Weights of a small GPT-style language model, trained from scratch on English Wikipedia: MLP 2560 SwiGLU, 158M parameters.
Each number is 500 + 25 x the weight over its row's rms, rounded and kept within 0 to 999. Layers, rows and columns count from 0. Numbers have three digits each. The size before them is the row's rms in percent of the matrix's.

# layer 8 MLP gate, 2560x768, rms 0.0293, rows 169-193, columns 384-575
111:488479510436491489473524484499504462490499506518491502446537500455556517513430530501470504529530488512498470522516513528485454480501488535548507519496531458506444457485483492478495498474523463497499524517496530483472476485476475471507475509540519503457486476522516476477497451488561481571501478504481474552449542489468505487512521510548521502527523452496520486526497534496511462497466499524478454460452553528509509474467531519503528489503541517537539468492481551503503517477503499464508519493504497482465498493526530503507494530532486517504447484505482513543488520477539542493
105:486502513472527419508490493469465518594509489503535553486488480513491462503506521515486514488505515503533491503504477509542499520491458513531466471510546466468515532494485512505479483509527523512489449472470496479497538529453507480534515512502520522538473499488468491487496496509498470480488465481487513484487445497465573523537495515488516504531525530503520505484479535556477489483524493475469501507473459509470539501492464489498498466473495552523555475504512487520505479492490447484520496539506504575531499482531524504471520502516543537507498462480491478518478491515441502501
095:539511514458489461479516501498524493511489521534500484530506477552477468456482522522500477493497473479530518504524526465489516520508499470491487453511485524482469478496430523482475522463510537529482493487492505547498523518470544479450499487528538529504482470519518519497497484514511463516508516521434477518512508456532505486473522467498468496528483476501484508479541509474446491491489506522489519517460509493493482533539481512538528496491473515548492500498523483515528484513491463460511529469484474509508473512471494431504497486512520517521490473528472487510484512442503512486
100:450516518515508500521461533464492486511518527485531525506540462476529484500464528523475491471571501494514494500488519484464480469511494502448502483528544491473454461496514469445511522506513485521483527474454526507480504486502476515521524506534511512528454518485505513485515498522487504527475517494514523524492462517500481481515561473527491500536521491449476506468515504498509507474500489515511486459497458531496495506500457506437505476495531539518513462484519535477479477538486529518497524519521516532479479520547470470467521523536498474485470514452490479533493489525523470516
097:517511537508459542472442515505505474498531509464505473483481499476493520507515505475525515505537523509483535481436513530513527489492497516497481494445500498496520479487513477520543508456469467485457557505538497483492530525478440477516489473538493508466522528516518477503472482488547459554500479449510473504481488520472512494502511465539483433478533501463500547498478513453521498464486496510497497502490515467487503497498474480529464464514529457505490498502454506474505492496496471507477520507463483480492448506531464545480522480484504519493501507422491501487527511514484480505
094:475483528498477486480489478496548501492510544567523508467517503521528491498466491545497508509464515465513462482471492526456530493492513463525543469493492455521505512452479488518494489532513495567503480470520468518508520516498501480484564488479506531480451494482523469441509480485494569498487504494465527502481448542508560504544496469502485473516510457455494506530509478533506508492489503469521491467521525469465492498484487531488554478518510529516504498472479488522488542487517477472478533529501503497484496526517502530481523505527521528469440478520492494508526510512517497523
100:528500505517487489519460476523534499465526492472485522476477473450512475482491533468489499486509500508544503517499538475507468500504498501480467462509493480513458445486474479516491470492511508544500547469488495519479507479463469551488527521525511516505499545501511487470454470517512484538512477529476508520479492534484517523508509517528510485557506508460500469462518494532478497519501499516509533540504494497464551508491497519479483461469510529502487479508496513465494504509508522506501454511549496515559487500501471503483478515507517521452526524512496461490490524500569480507
099:484500498472493441504515461454520504488474513512491489459510466522491523524489500536493492507498500481521482529519457482529496470491486519496439505512532489515467505482469474518504490488527522466488513540489483492512491515514472498493465497502506510527494530492437484501505466490511496495495492493488511455512510480506526481507492540526504479504510500524511484494520499443489499511501458484503497501498512549543457475469501557498480491472489515483471507477516526507475511504514469562522504478494456486496511512496517513499532492491486506468511509507466515486487544554516517503
101:529532523502482495528500499498498525544524507491471435465498491477491514462498520526486486515499510497496495502506526491457508526524521496529481483489512485501475495483507550516503445502503478471499522480518518512518499525510512486489502518487514491453486537548533533513487444541506464534529481511512501509506509551492482468445502520556464488506536498498484553480523494508484497496544496506475480499485491524492479517466516470525444476509526520491455495518521528494494455498519480491548460541538525545523550473468488520502483508494481548475492522482498498517512466516485501507
098:486503545469482525506497498508526486468514472469551445484501518500515474527484512511485475508519510448505511505529564458494498524507470501486497427490506523477506492465510499526483517485506493518507492416470506498490475515555489514504534509498497467488506532461468461498510499517520464487505486444542486505497512509522551482542461490535443548512522532484518503517530510507501529496531456475480527562436459484556505506494472489489462531494528542525459538500541487521500487495452501511477546533482477542533475527551484487476492531518491505473504496505535482518460502485507467497
098:499508523483499493455532514521490505488490454453512485499484481443502487466472516558497495525505470481508471459487501471563519464485496461479481481510513505545458495487512501491524497493460494528481545521518514514482482520482471481436515523526512483488526460553513506516463501455520524551506513512551517502499534497494476475479454485461500465539503536465514498513497486491501509501506490477480472477482460511535520531461471547523502467521534502482486497507508500523504479503506472500463486506524459527445501467470462510540445515520495500495467545502516544466483494476482479548
096:531498501546469501520489488562459519479477492500532493506513499489523518513512526481512519465478495527499507503470451475481474539486495522501520525519532484484523508496469506507523499523516479498489507521503481514488487495469491476534533519530507499489488477518499512569546521535495510442493527523521415536495507517542455537487466475500521533464498520500488490502476512517457504507495500490493511532483527521502489499433517491525474520481516496506535504505538511511514548486506500465499450487497524523514505512541491484481506506493486490474502496506505506486491441489469521513
098:505544492456531494499537492502499458520455491474494491482498485488521489485539510481473485497528523511482529570469472502466509477499511528464513502461545477477494502496457509484457516532535476471514492515491503468527498497546497479497512479520504530482510482485508508513499518510543514500508493493535517491548458490491486432477500499478470469475480498496517502514512526480471495538528475501493505517492479526496519510554474522504496474573487470496508488504514482492519484496547546521489516543470472501498468515490535500476519527477567447529530497495508548524498534539465490508
098:508466504535511502522538499467463475491511492482505526495520495532500438478509511516497521557475451470519523514516512458460497553499521486541456495515523513498490534516503486458490474502522528486510493471539500530467521499553549501545526478466509480482466446519529446480466514489514428431532480482526535477483550509513505525476515492506521471524486550525494493504516560531474501489496445498456472480508493514499487502479495486488469468504525524532485487495503491519531486534520484482496480525503485511502558519537500509499482451493521533517513506506501517483495486510456510481
102:487494500496494492479491503519472463463493519509503518476515464499531485510456540500448489527462509498492501460494506500482533527505546493469495543501485499507548494494465462490528474564499462493491504477470509518509523494470442469524517476512534492491512510508505516486488489517514533505501516544476531461486509465530478507516479503481492495510475501492469521522489517512483497473530488563510522488500479499468507449556487514540511495494516518536523496514495503464499537504501504496515504512454471527523502523509481477524452496525524530522491519490538497511465487474461497530
100:529536474490495485494540482501536497477536516500510492490506512476492494498510539482422518499442486548486477448487478520468509507493487473505520485472490516480459511515542489491472493525515522484499495492500517493454484533499501499469510459513520522476503463537476470506463535497527479520468530478503475511491481494495494543445527509464547455467499488500461510503541528528500510470542459497504515535496482514449508472490539505474508497489499447535487471509535550533497522504467495504470485521486519508518497430512596469519491506474515496507449431493505462472483522511446494508
095:501491500466498541504492462494533457519506483521489476478485521499495485545552496481521487471490519437517448524483528521504485496481468520538464536486506466530486504536531498494539539508524497495507483530476516509518500479498492462449437508528520492486551477504520527528525514511531492500479507506511487457523488498528510512507468480516506516503527477480521485560513523543509525469557470523513498504517500537472530526469502490529440492544528505484448472492474495516516513494531536476459528487513522487513497489498502538469512497539497498470454520581539500524541482498493487488
098:482500507505493480505500479512481528518554468517500459506539485505510480479474524473511468512496502511494508445489483520489493556496505509495503477529526522488497531488532518481497523476559502488487484466507540509513541479465527452481532490484517518534512519524487532475504505502486547462511532509474514496490496449542503498517518490496523483503566517510445482485460456506505460494480528531505520470493514515456481499504448508474496476527504492522499510489483519488501510571472514496504514521513490511494516477491529516556506545525489463536494464476458507518480507490454513515
102:483540465477481487514506474521517521524512485464463562503520498532524473499500529480458465480478478555524516477490530493509480508509512553499472506478498501516535520524531458484485484519500473474467482493531496504458533505522456487540497499535491520491533486478450517491526482452531487465460489503466500524488492465464501514494551503531504487477513499501474473539454529499518525533551474517508518517503500490497540525508508513493522472520501511494475487493506476491551461505469484512524499474485499495484528505474461508514510521521527499481509486517559477490472494506438584472
097:567521467447456475542528498483508486495514510458455520517498508461497512473499514510458473474493464480505504486503508515489505519506508488513487513503484484469496510515471485505552495469560512516491473469507505499506509490481494505476521567533508518460519470559463426437464510471531493486511505495514449528532464500509497525528544468481524517503535522492461517505477513513461446524483501532442491475480501501512516519513474504531501451491532555524487475504521488523500500501521460541526500477505528515501483486504538496453495476498496490527466516466465474489496504472479499531
097:479516547548546464510473456501497524532524526483543554487462520540483511485482509497477494507493523521521470482475495483524493520506444543539471492490535515505497474506514501477483526459496506485502551504489516500490531490583508513474505466554522530477499521451477508514501498517526525500504495496524483529495522505465483512513490535479477503504541495526486530505489475505477434481479525482506476524551560502510455501431503515515466497482500496563547504516526491455503505524507505463463519480466492484536528506486529500488506521495488505514470496494515480484529527493452524496
100:487507457487466541491482473505498490503502506495542510472435509494486534487537518507460490494551556507502429494488522506490475473495501496516522489510482530472480528525484601531483489478460482502486519475495541524506506456542481502511493511526520512519489492464493535493532474485512515478484415478485516495477502483503495493461488532497479515482541527468474514510506478590508484450460507546506439534519534491541502480510468480508471523500520550480494466511472504534514484486522509483504564507467534512477506498448502461488492482478548511481510527523457521508534513518499531464
104:496493512492514445503522484490511491542488527511500497475515475486495473497469536533462526516476494473453438515551503519528458505500540499495478516477545484479508513511522519490467483535504491519503501478525470489451470481522491469528482495525525518422533517531495445516536441533478520493529485494492506518499452493488502474500530441531480558498527505508505503499509507560514508511490483511524530466469442533459493485460465510503522484488492515496478499562481544506482511505526483497489524521545490479503479510526516520505523525507450461490493498469531494503523511501484539530
110:501476454483520497491459547496484451539505485514464480500455541499515494487478525538528478501508490532480477492478541517504476511506432450551485533446514519514484483503497503475574490501501511542529522483526500476471504485470499494453471485515540473527531502512477504491508458546523482509513464455489520490489489467524556516525510509501517506473475515490520521523479477508499535469504486513469495510523509458515524472516513464501485490522502523488491570517506482502511507496492476528518482557499502484501511503492566499497452520492543519466465492521530537433535473490530459484
098:473538490505483496570544492505476549523502503457500498482451485499505505518466498515479490476516515530478493433518503509543522504489489521505489505474516496480493493491478475523540510517507537474475498524525517499476526449503455511499502512494474507507461474495460479496519507538509507486527456494513503497460534444511544499510470504513497497494497536495508510526507507483543506485480483470493538510512475464514526506550490504519474495517503509528445533509504520472520492483511480478495514523493518525509491491474510540501479473475508482446529428539474444511499515475498483502
# layer 8 MLP up, 2560x768, rms 0.0285, rows 169-192, columns 384-575
110:470535472492499480489515478472446510520504510488480524544455503524447498518487475501464511559516468512509526446461486497491452462496497460505454520525489497502501466507492491508434503512500516517477476514487523440544535505513522491501496508485558455501515491495480529498470501456499474457513519479517486496495531451508505524529479504500501471454540497472514502537444487509499488560463513514505485509467500480523510456505485472504492515556482450499504508475486520520480507510496524502527512522523508510521511531489566505512488475531539483502498475482508520468481520466513540529
104:510507537509526485497479482536517516503472544518524514479500488490471472458531462475483487537459509553492546538513473547476504512519509493496486495508510434521496537532500504487479505488524470500507495435477522523492560490493512533507554505461514460502462512534521481489472490486544489509530456479485489509457492516520551472500499504505464493507490486477503524504476521535511492471503492503475475499496549498519476477474479532531458510507450514502546509491502509504477527493474531496520463492529500498491514492499551467503499480487525541556518501504527459506467515460496507518
098:490493489559477540507502481517476539553499542471499433517499487473514543492537529506519502486519507522483527487476546462483504528494566534497477481542519483523487542522522506502567490510557507505482505441500479527478467482494497479505473510483503514484546550465498486532528463457519556468506489490515496490505483480485536521509497515471506509498502538516518468526533546534526549493507471519501495532430515499533482525458512511496519487466473478511523491500518516521466507542487486490501515533484547512527474494534505481474522472492459529508496504482515482499511484526489557485
102:479531464456503508482486543489497502509531496525512524513487465479503537496480506539504488501453506534520443503533488476527518502530496496495515538503526482501523437530496545512497554483521439501475471465465504491518535543489510508489467547523429467516510506539513521491440528502439447473487493505453496508491483464529488487474550473520530512487498491521479524545490521497515496481513481497538524507535491498495503449508487493494502471527461528489507508503502489466539472483495497475511505506486492540488517515510500533503503493472492517547475475482482491532528466486475512470
098:474503527428511463499472488490553508511532504492523471532546491504488491553515510526496486482499467512534502515530487484508466513507512541446454472507523520490470447453452473458499481499486547528464536526490495477482498480493523512530517492478521471455521501507506497530557495455498494513490520492509512453507506543527552524534490506484485508513532469487496521475553555484475548568523486502491499501502499457483514528459515500503487490510510524509474479498493463503524477510457483509506515539492470522515488497526519488460477532479534514478506533524486496499496449503531479509
098:466507525517467476471497496470526444540496467465458476514515488473518533504503464511510522511473461480541523533515500510527508511502489496521500510497494481498505516498539508511497532511453493484489528464540497496527538484482505488486468466473517533511476501533504509526495494553531520499483523515542483507501476498496513518518483511472504480470482534528541457468470480457510504509497488532498534530478507499498497502540507466533479512521498506479521478532508515523526430492526519482532536491500496532480470499504488520518496540539506450479514439519472478484456492476520550488
101:462505495496456543484485482523484524499481468483477485464507522467515540475519509495471503485547492487489513482539475526491530518488534470540509496520499446459484469520516511524475455491507485491507536479518512512504532519480496472524518508526512470465502493495500509527544443502472528491488506491532519503494501495470477513534510480510487486459492502509483527487471458478474431499508459525445513478521474488479470502500514519501455503478556492501518504503541459500513466519451486526503474508497463502525507505495508486490479509503516458523524500473539501526485486523501498484
097:481460504472498499532510531498529482497477483478511504454535482516471510493489502486507484532557505469492463550502507513508509492507509519482483472498479454460549512498537491536468503485491516466492465472481497457468535510452507515469506482495514504494490471538480501510513521489492531543497560469507487494534511555518488553496476523471544524489486490508464516488506521488451539531511467483480499475540494469507469507502459488506491500504502530493421517486467480486491484514488498535482468507515485531472510497491482485463506497501480523507505475504486508522504487473526513549
097:524486470500518540469547547472515506544517582481560514516549489482504499513504506563446503477494529505498524503492495531511489482492466533498508532460480466515520534497462482494523492485528458479527466531503471515481510505520478500506473502527518467465497534531494501488450507472496536522518471529493478511510509506483512532507517499457478478481492528473484514510479519470461543505541500504510478491486490511528532505471491498502511513519499479506471494454458508477502489460499525497556496522498499499496444541526434521525513474533460494560449484538486495501513464531443502506
097:482490491508530509511453457507492481505499502495511482480450501521521483469547498475498510487518466536494455470482479499514500504556485471493466524480474511466496494500527550482526471499489490485516493503462467533509458471508464523471472504515541504529506530512529539522497479521562511485462502492489463464466526482517552499511543522483494466511535536478492498493490526536502499530516522498521500533518529481473511531491530504504528502517533514504521528482528489546532471459511513498518498496543502488517492507513533507456492529505483513517528518473526494511476492567512488493
095:497536508471514525507475494466516514542478493484488477502471490500505504458491536483498513485506499539465529491485518510501517520521484519445457506456506520543510487479457537485533522465524487484481475498510511477520540485486537489471503526493476497516489483505486516553501534466505499479527480478551545485535493500544508572515489501481482495518509486465477456523516485501497469486476495513492542503495509492498489461484493504522525482526455497528520496486488480491486484502513501487540513487489556450522512520540519483469482467506519514481537477508476525469534532502555507481
100:504525480487516490501467528521494500483513509511492502480537497452537506452524557512510510521522455530481466528509484528493493482512487525480488530495503519470476532454491494518514470477495500480520520499433498543518469507453537454520515519529526486472536502544499539545501444502521548515514509509523490497510506491481509500521482467459524519528537511544524483433501495473483425508515473544523532506462558511505509459492504532503502495503456476488466483510490488537497531465482472445542487541500503494514460503513475516544487535542511490518489508521479489491429454493504535513
098:466480513498529516494514532465559491476489477543490468459485522538485505507497473521479498527521495462535531498512486487513477531480489522529548477514511489463485487511470516454501516513482511488466488526560499481473532527480503531494450502485518490517569491523509488444517454508543489461479501441520475508488466501480519470496494498454485491498527504463521472519458516479497526484495463498509479506498541496481524459499487467508486498526512493527459473519489480513514525527503469484508464515512475479490496493516498528488519499495496528472540470533516495443478515517537470501
099:462494516524491498506470511487454531524518448510498548459491482484481516477539480483505520496467487436470459484491466545510497517484521476499550522515510507514465515496506488512471486509506521487523520497488507522502495537531464522474503483487524528485488504538546521533483521474450493499502511492508483507530528445512482496485531574476504528504501510492475519455513485462519521494495506470514466541510492521473519526545487495475484530526522499444469459496527533499481510498488505456507505464500458509494490515471519531489480518507497495458510521512516521506476508520516501497
102:495528550533524508533549500492550494513487494482505550500502450506478528548499501525495514482541480502493488484514467507502484496495533536514523485535497480458532492502554511466529540488504509544491512466528511537489532517493491525485453535492540509541446519509495515485488464513520499563467462480499520506512525492503522517543461526473533524512508530495518502532459483525492501516539486529496512444527480488462539519517519470519458500498481501521460497474506500478506540499523500489500517490517452495526503514557516477478493503511519486497497488498499513507524493461492480457
099:483515528505496474458523504556527481459517525531445459498541457494486483499526477525492453511458505546525471518531475481468514486500506531524502490512487520492439519524500501526470530468496512482500527468545503484487461488513512525471526462454482527513477506465528492451475483514482534499516491503518505434503504499523485524555499489477504510493502520444527564510493542494513488485509482496510524465521493519494502506522529505516491508498531460494496486490509521556485487532508506517488528524485519443494531486503500483497498478486464530490519522517527546502502506487485476487
096:538483529503520526510486501504518458452525508511496519531451495525552497471500499472499491519531484499509488479509512517446450487462524501507507467498494544510497484501500486489538530508481518509498478459518501480489513547492528518523501503491492508517479511471470527479518496529506477545513444490495523519482521469460506468477504531508485479475522492483494517487533529500489526520511526508519510506499502558492473475544487524495493496510498497494485506537469506496516485482517486529502531492449482496479496488474479450456542513477504493479505475493466501534485475541482473500
097:472530457467485534521504480494522472507528472469533474489527516514499516496532495444492510502534514492485514503544506455487496514479520502452499453504504481506492509506461519490542527445451492478500491499498508515539513504523488526522490491429509507530507481536514467473472525475552480479501494453501511480511482504488500496468481542511488478492553548522492484473494482549518560500464503518498500485514483507489485470477526490500475526424502468479481488501500503522482493508524494523505489484488526513472462514466521485528524467534488522499486513487481516449486516466538527486
103:516500506507485466484538464483499468538531493475518490522500474489491523458527486540504484538480518463468483494527509469516521531506479527550508521512516526534479499455500476466474497499503525483497471475526571519516525498491484496487487539500480493480512505529529435468488532499532511523535518481493460485522482516479514469513494481493497474511542519469490566515459461522485484501513456462499496515480513505473508485532477502503546521505526507456486503484503490536456487519495453491496561474486459465528509503510524450515479526543463487562456517508482491496481499491530517522
101:496519541496515522486524497502541544547496465511526483513536508525505512520460530481511517531460515482516512510474446496511489466503463477494500504462541525481544508502503492522448525493525511490490470472489463508494528470515520500516525511529478515488445546475497494545535501465490550519470485490519503499438535529536474511469510498559466487537510481483517464482536452497477485463544506513477519510490503561513472497489529516472521466513497499514506498533470452457504512499479483456507491522487522525483511480449479505492499506535517501503528525493507504504505529510485505502
097:460480520473495505467488520495522541511517480454500473523493527528524514512519503469488544501493511505483492527503505519479515478516488474465482513524510531567474508484513498472512481493489516506516519490463493547530519517523509480472529470464490486510484445526507512477483531518483485512511534506477501503508480490503480481486543542556463517509503517493477523476467518516534508508497484519516481545451518509502496510510510498551489487493515501503500491511494493498433485478512520471541450444529508448488483473494503491513495484499468536476524502532516514533487467470499455542
100:527512513506505508471560541512487550487472489477511468478511502576493500500489494490504535497545501468522539516518518472465516496521534505479487515507454553460505525505483492512500505445474524503513503497473443567507497473498541537495523501520523482469491470524500491511535489491504466498466517484490521504502456528553448484466518459505473501478511471519474517537540478497521512503546514490488505498528503520490478511511517471515475504503498464479498524527504468513474454502521522528485519493500504498456502494503500496517488498467553521496481500513518477484502495478499456492
105:484524463496483542507510482479486506452469501527516510518538466538526531473513538467514500422507502501496547517460558487499506526485482508515484468520513501491491468484518545501476511481492482501481477529437490499526483515499471493508483504466510519492531508511506484499501507505543474494473515477520526559512544482506496517483514529505539495527529517466476488491481532562478478535544505459475548544547479513476518492505558461537474520496477449524507526449501537462510443460510496467535460460529514548513508471479477493544500464506511473509463478499508480495464492507497530498
105:538512490517491508475497502493506486512534493496514512522483531515488481544509511525503506469535510523514523499532499512481457456489508482528541541467518500473506536492474487470510487525490537529506489512559499495515454500508438525513486489503527510481520498508515484516525523477489518491494469468498485504516474441522503526488497500490493491539477478425467523424461515496482526520518479520487490522483506505528517530532497475522521480541439488456463492538509508489509502518539532521495502553513507495531480509487536507481519467523531512539532485528466512464486461534465481507
# layer 8 MLP down (transposed), 2560x768, rms 0.0269, rows 169-192, columns 384-575
110:522544466506503522502495468494469472470503500479480478509494453540456478507502487514498528471512474491480476463546524476473484501526468478515525506520540498456507495534497474460517502499523501527507515503511503506521502522493501526495482496463496490503486523501485518504444522572498457471514475490496490473508511507518466477471482494504464490516548460481483467512481460540503518561533512488514505525478510480467519495545485509512500517472471443512483499504485485512496512490495498521497480482522498517484491513480513472515513533511521504485509495546486510454499468501499548505
102:537552506523521484520542513572533456501492462510504506480523526543493490483537499455514493461494453549493519479501421510499528481482512494546485526486490462524472470471490502491496485502555511486506500535494478554505501524481461527483502519495557546485464467495506502495536457479472503453480519494436484528491474547496489490456520487533518510481502460501491481486493504532468451536512518492517488480461520489545527523509500522516485522545531493499491487484520497497489475476497485501470514482492519530503512487472492479506519526478474482493471509501487527489487540504489463505
098:513517497532429515460471473491507540461471468486485483483512489504511475499523522536518466459498459466522501488508522499485508509484455435497492518484490531533494486528534516505504526488486466496504482550491509530506512471514561520497527517525485496509474532521482494497468504501500455526517472497511479502504513519519495492413498509496527467500511489541510485454529515511487540483521511453529514492504468446519517529517505561473501488510477484492462505462465459477536563450520500538448495473509494510491514475495493488493526529457513525507460541503486472494507518464518497511
104:480471484494478468497471485508499482507490487504487515489499455500508480450523473505510498509459521533521509486483523482489470521493500538468494483527485479549522514523534496469530488522500480453528463532497502510510448474473457425544518521485539475537554446507518539485500510536494474458497533532463530446475428492516468523463491494470489516453477532510480474549468484497504473460510468505532514515493504494541530525505501500528471517518517457528495460480480500475488495478528447538483471491494494494508523469478452546493486465542484513533486476476485475466522487518474507491
099:518420492510487487479450494493484511480492524459460504519522485489538496505483519492490488479485523548502519517479485532516511533566516529498521480512494496479514537516526487493554486503508459465511509492494517512524543478476507482457503529539488561555547467519470494507517503449478521490517486522525493491503509532477483493493530479502550505450498524476498526464507495494504490519471471482464477518494520523496544462515454518468505499508534501502549523497463498488528491499496543506491497523509511469460526499508486479534488491538495466493520517505490540513540530475470455513
097:474533531483511468517543522504526519463521485449507495447554472518484473471540514514533527500540532485465507445531529504491496466484481531521514509481462517489499488516554505508495474475458493485531517513496490503491524486453503486541532533529511472510482467531522526535495511485522458490502492483516475476483464534529475492460503483529487475499477499488527489484521515481555486471498513453522557496540475496539475519512511555478562475521471505548506490481539486489505492508522523503425484482525549485473473476516491455532528520494560495475487490490521466516505505516466505494
102:494497536496455523469487454490533516465494468527499529488495535469502488504522488525479481487495466488558480514525522463486469504495476429500457497496480508472488537484480515498504517496477469493500511448542514474448471549514475529537466512567501520484483499565501496484475500487488493488530464450540514483481480498485521516473545492550480509459472531514479527487474539484459497526519503485499508500490502517492470476481476519479525488504501471495523484504531492495490527517483474477479494507490489490544501519450500474505513496502476526523495533533519478474512518453513502506
095:544513535496508485533476499515541542449502417512537495510500478476506496493499485495528512464513513454502461521515461497520449520412541505497488519470446470518529498525530479536511495462551469506515501484516508497465510455473516495512520518487463493510559513447473527539524532519522494491468506489494484509498507538446489508470495469528495532499522507490506450482498497528555477506488511494503510544539517523490533499482494503453464546486472506465520536525503517479512514463464510504479496487494531555534523476540477511553467497538479522474552486484538496518496488491500531494
099:508489516503472511485485523537510513475468467473465480453465472447492513455443480503472501498488500482508530519478483508506467485521476501505485503467540464544511482530534476517498481500489494460488521535505508481469530474470498468538497471511494492519484498505546517501527495530480449503473523559530552491514492476495500451504441509488464496492500490468519529466501486500546510474485512529568514507516509510496507522501452497567490487466557472499491533464504450513558499496497502508474510524521496461498505478542512498515500506490511479487503515534474513500481517550504502491
100:485506493462481494505509488522499472521507480502528471486457485513523520517495503491533482468477499463456514503475553505523531461524470493476490501500510476505496487502517545486463527472504478528552489471527497450528513543469502493560527504559477471499489528491506502497528483538482450515477492544525514482516461470469502545511473466475502544480430516537540494500492510548461486502514482542535524498455464503528543511456467539488516556541502514494500517497505463502531514504522522500494500495523473493485554526492530522520550468486500450466528514506502547523428521460497494557
095:490474478479501521533543530470501497472511503495498488499508490498500507485511502506485502499502482481530494543488499510489501525502481488436508522496526441470511480470498499513550478529505465521494481484464494499496514467505461505477521449519462503483484457523491478565501523504502534503550491528526464527509522566483488508496507500507495479514544470473499478485475505501514523516481532494443493527498483511512536513504504506545465536522501472508498490509495477515513477477531520538505532493479494510453499471556450520507489487537448462446480483501500515486446461485496472532
100:503512497470505494479485498469511500493482518488529514473510452522483481505520487482510531454483493542515557481530511459482496466502513511529519486438479511501491508496472497533501467481516494489480514521516517504509496480479515484524524510478498519522500481511500486512528474508473531479520471474543453504516538521511460502528541501490503509495480499483518519508517526494517459467482472508484559480509537526497498487468493536515496510502489529551529504515466523542495518480486515512514445479526509520506515526502455526477482530531481502450493540493508456464478493537534491497
098:486459519487531564519528503463521491476507537540476535490434550516532503515459493458506527465533504475493506507542495515489495513538492473493468520514477473493486482544467500474507486475489489492557539517491484529453472501482439485522513476452496494513520531513504519537508490483495492504477498483518487528491464525474519470495495509507535490479499495508516511481506518464475466490510451475468482532529483454448493512523434519508481488489500478486438534476475556522500499525454511491482538525472474497465494494475527509477484500471462504522512499538489525523495447506481477543
100:501503521474490505490489528500476513485496482474498485501494489498512537491494501542473497500521505490499535498511492497475502469523486478510530494479479468525532484503505523496558515470472470503545498496451500474510469507503467482452517551520500541463504520515465485558514525476489559523509449547489445505518507498482483461506498463513469490523472532489471500520498495487539502480544504511514505490537467456493515536537477503494499489526499501484495523505492500438457519501466505500513499471466476493491468485508525499493492517506508475504505509515499511472511510512487477545
103:523519501538496544473508529475523523483487501500554498508499557543467498468476524542512471493521493495482485496517527507512529511517508461525467518469485488494471474502502462480534546471548484470585498548522548528466494502478490537524514517504512512521509484541500495491498455486500495510517559501523494521535454482529490515534441484447483488485506534518505494531494494504506542460455545496489513490501478490491515518497522535487478481511431500491553465480516540476522528469514498498527491505477446505546558532532492465481514524462453511467502484492528479510485517488522503501
099:482502528531471501453495497476499505518496513526502520490520511494518540514555490503504498479507520491458511542506457479503541488459453495486484514530517494559495473480513501512489474529501523494505502475539506478495467510541478519543503481475479511497459479490529528501451453502498546517486503503474498498484486523524532485528518486479505517487458467488499480458469506492517497474481504450541487495487489534500512496524585500529477473476502504492517557512490516500460474478476543500527487476480486469494534524530474505483517506460465492493518507515490545544515510533476515502
096:442524482517518491502495463517519504513507495480511528457488505515457547523504494500480491496504483486497479502461507450431503490521436473527477516554480491539526532532485518553503513477504486472520520521517518463483506501498487537461475474437485523484521473492521528489503486525492491510548523535479498503501506481493466524467515443451525506516487466532505508534557499517517529507510492477528520476488494540479535499505441499505453497511513451493523489460471528506492508496474471489508512489516474473486546490525498484471491520509503460437512531525509471499494534492498484487
097:513483494554510529526533516484522449492447534521487523513490536498530487531499480501480495470498471446516485525506512504454499454522478484531457530512518525485502491465487502516500497501490497564533527547504479484441502484540448502509468482513466492505502481487507487525504504508491518552433483485480432539511487486549474518495530510503496523480484511479525480481499513459509507545502454514472501493484490483514497495497483520459501509496469519494488511474522490516463468483534510508493475499543515481479545475511512499489493500445521462491526494521491493513478494516522491504
102:504530490504469492506476522528541469495532499498457509525528497484497487518508521507516487532489537503542520491525465493523551538492488494541475477508468499517453476570472438511525482537527514455524501504478497493494501494525466517459498509496493475480488496497516452497490506503508505480536460508511498506512505507506512500479490513499506525488531499504528510487469497506512491476465482509483502443480508500520554539535486509522546495462484481525553525500509502502476510523469486468512496506447485501490486527477531466496491523515494501494448500506504513516512466461436518511
100:512457498470512497548486543477487512541536504451493527535507524512524508499479523505474479482505468481455549488500496520490496494530503517486461522472502490521502518519477510524512478479524520497461463487545473505481484544473504487493500496521475537464510520512505480490526515484500532500526475519503499519505503505485455509487547498441515473522519498536462457488494434516526475524450511478462517506483468519532533511531463489547491511498495512505517519473487532486457515503501455482497487463487513541546476469499471474479501495482491481519484507506501507480519496457477475546
099:540500478470486480511527475495479544516498496449521485481487524483536472491526466518485485483495505482518537504539507479467525488572498471480511522509468467527487524495494539490461511524522535459519531482472523486510540464468484523512457537515526464476469486562474494523508517573474542541458503513518513444560471503492501534483533509500515472503490496459520514515463508491563515526527475481476484483471518514512538505535517543516521466534507433499505499530472500508480495506486469510491509479534501495426528513458504478471464529545526515470506543538489476537505483499563505488
102:491547508511488495511541485456543520500472478482474515516462501446528526497459530496495530498482507508465479453503540516513515469488548499520491531516498488492544526494489527471521535488493477503457483477497502456500488521475504522503523524475507473493503498504506522584506518484468498484505541506508485568479487502554485470501526527506527504516522504501534482501490478501480502517474472496480484501498480474485479501478466505491485517470554532502494501496525506481477488454472513450509520541485487530533503490515481484497522498486522514526474568577479521511482483505451587488
102:514475502489506531500520501502513510457500513473478473476535495482516514495488552494502511524510482501497534467531467475526476483461527529497503542484493467511476545486494545523462497520452501488494481508494486502488492509549488501492491512529489438462536492467496476508468501490510482538527513495512525517540492515506469496503532479526495479467533483483476507497486487487510504474480519493477509471505481491492506474500491521521491472485513514505517496501522523479523496530477542469488491506506495489507504483453531538499512515496476489516520492480504446472514443490457503524
103:512467512510479507542511506456469495463462526495469468491480481530523528520481486493508500519566509483496514528528463483530506509523441498472514521491463481503522465455432497507512468506449473444489450506465475480514504527512511528500435525485508560514495508496497550528540529524501498512535528508518497540502503474518498502513553484435517495497503496477487538461485509507489511561515509472487510502490514490537503500502534458499471518508536514462442465497512513484482521493510479560492520536529489474496474538492476493475504503491490498508491494495496564511496510522520488479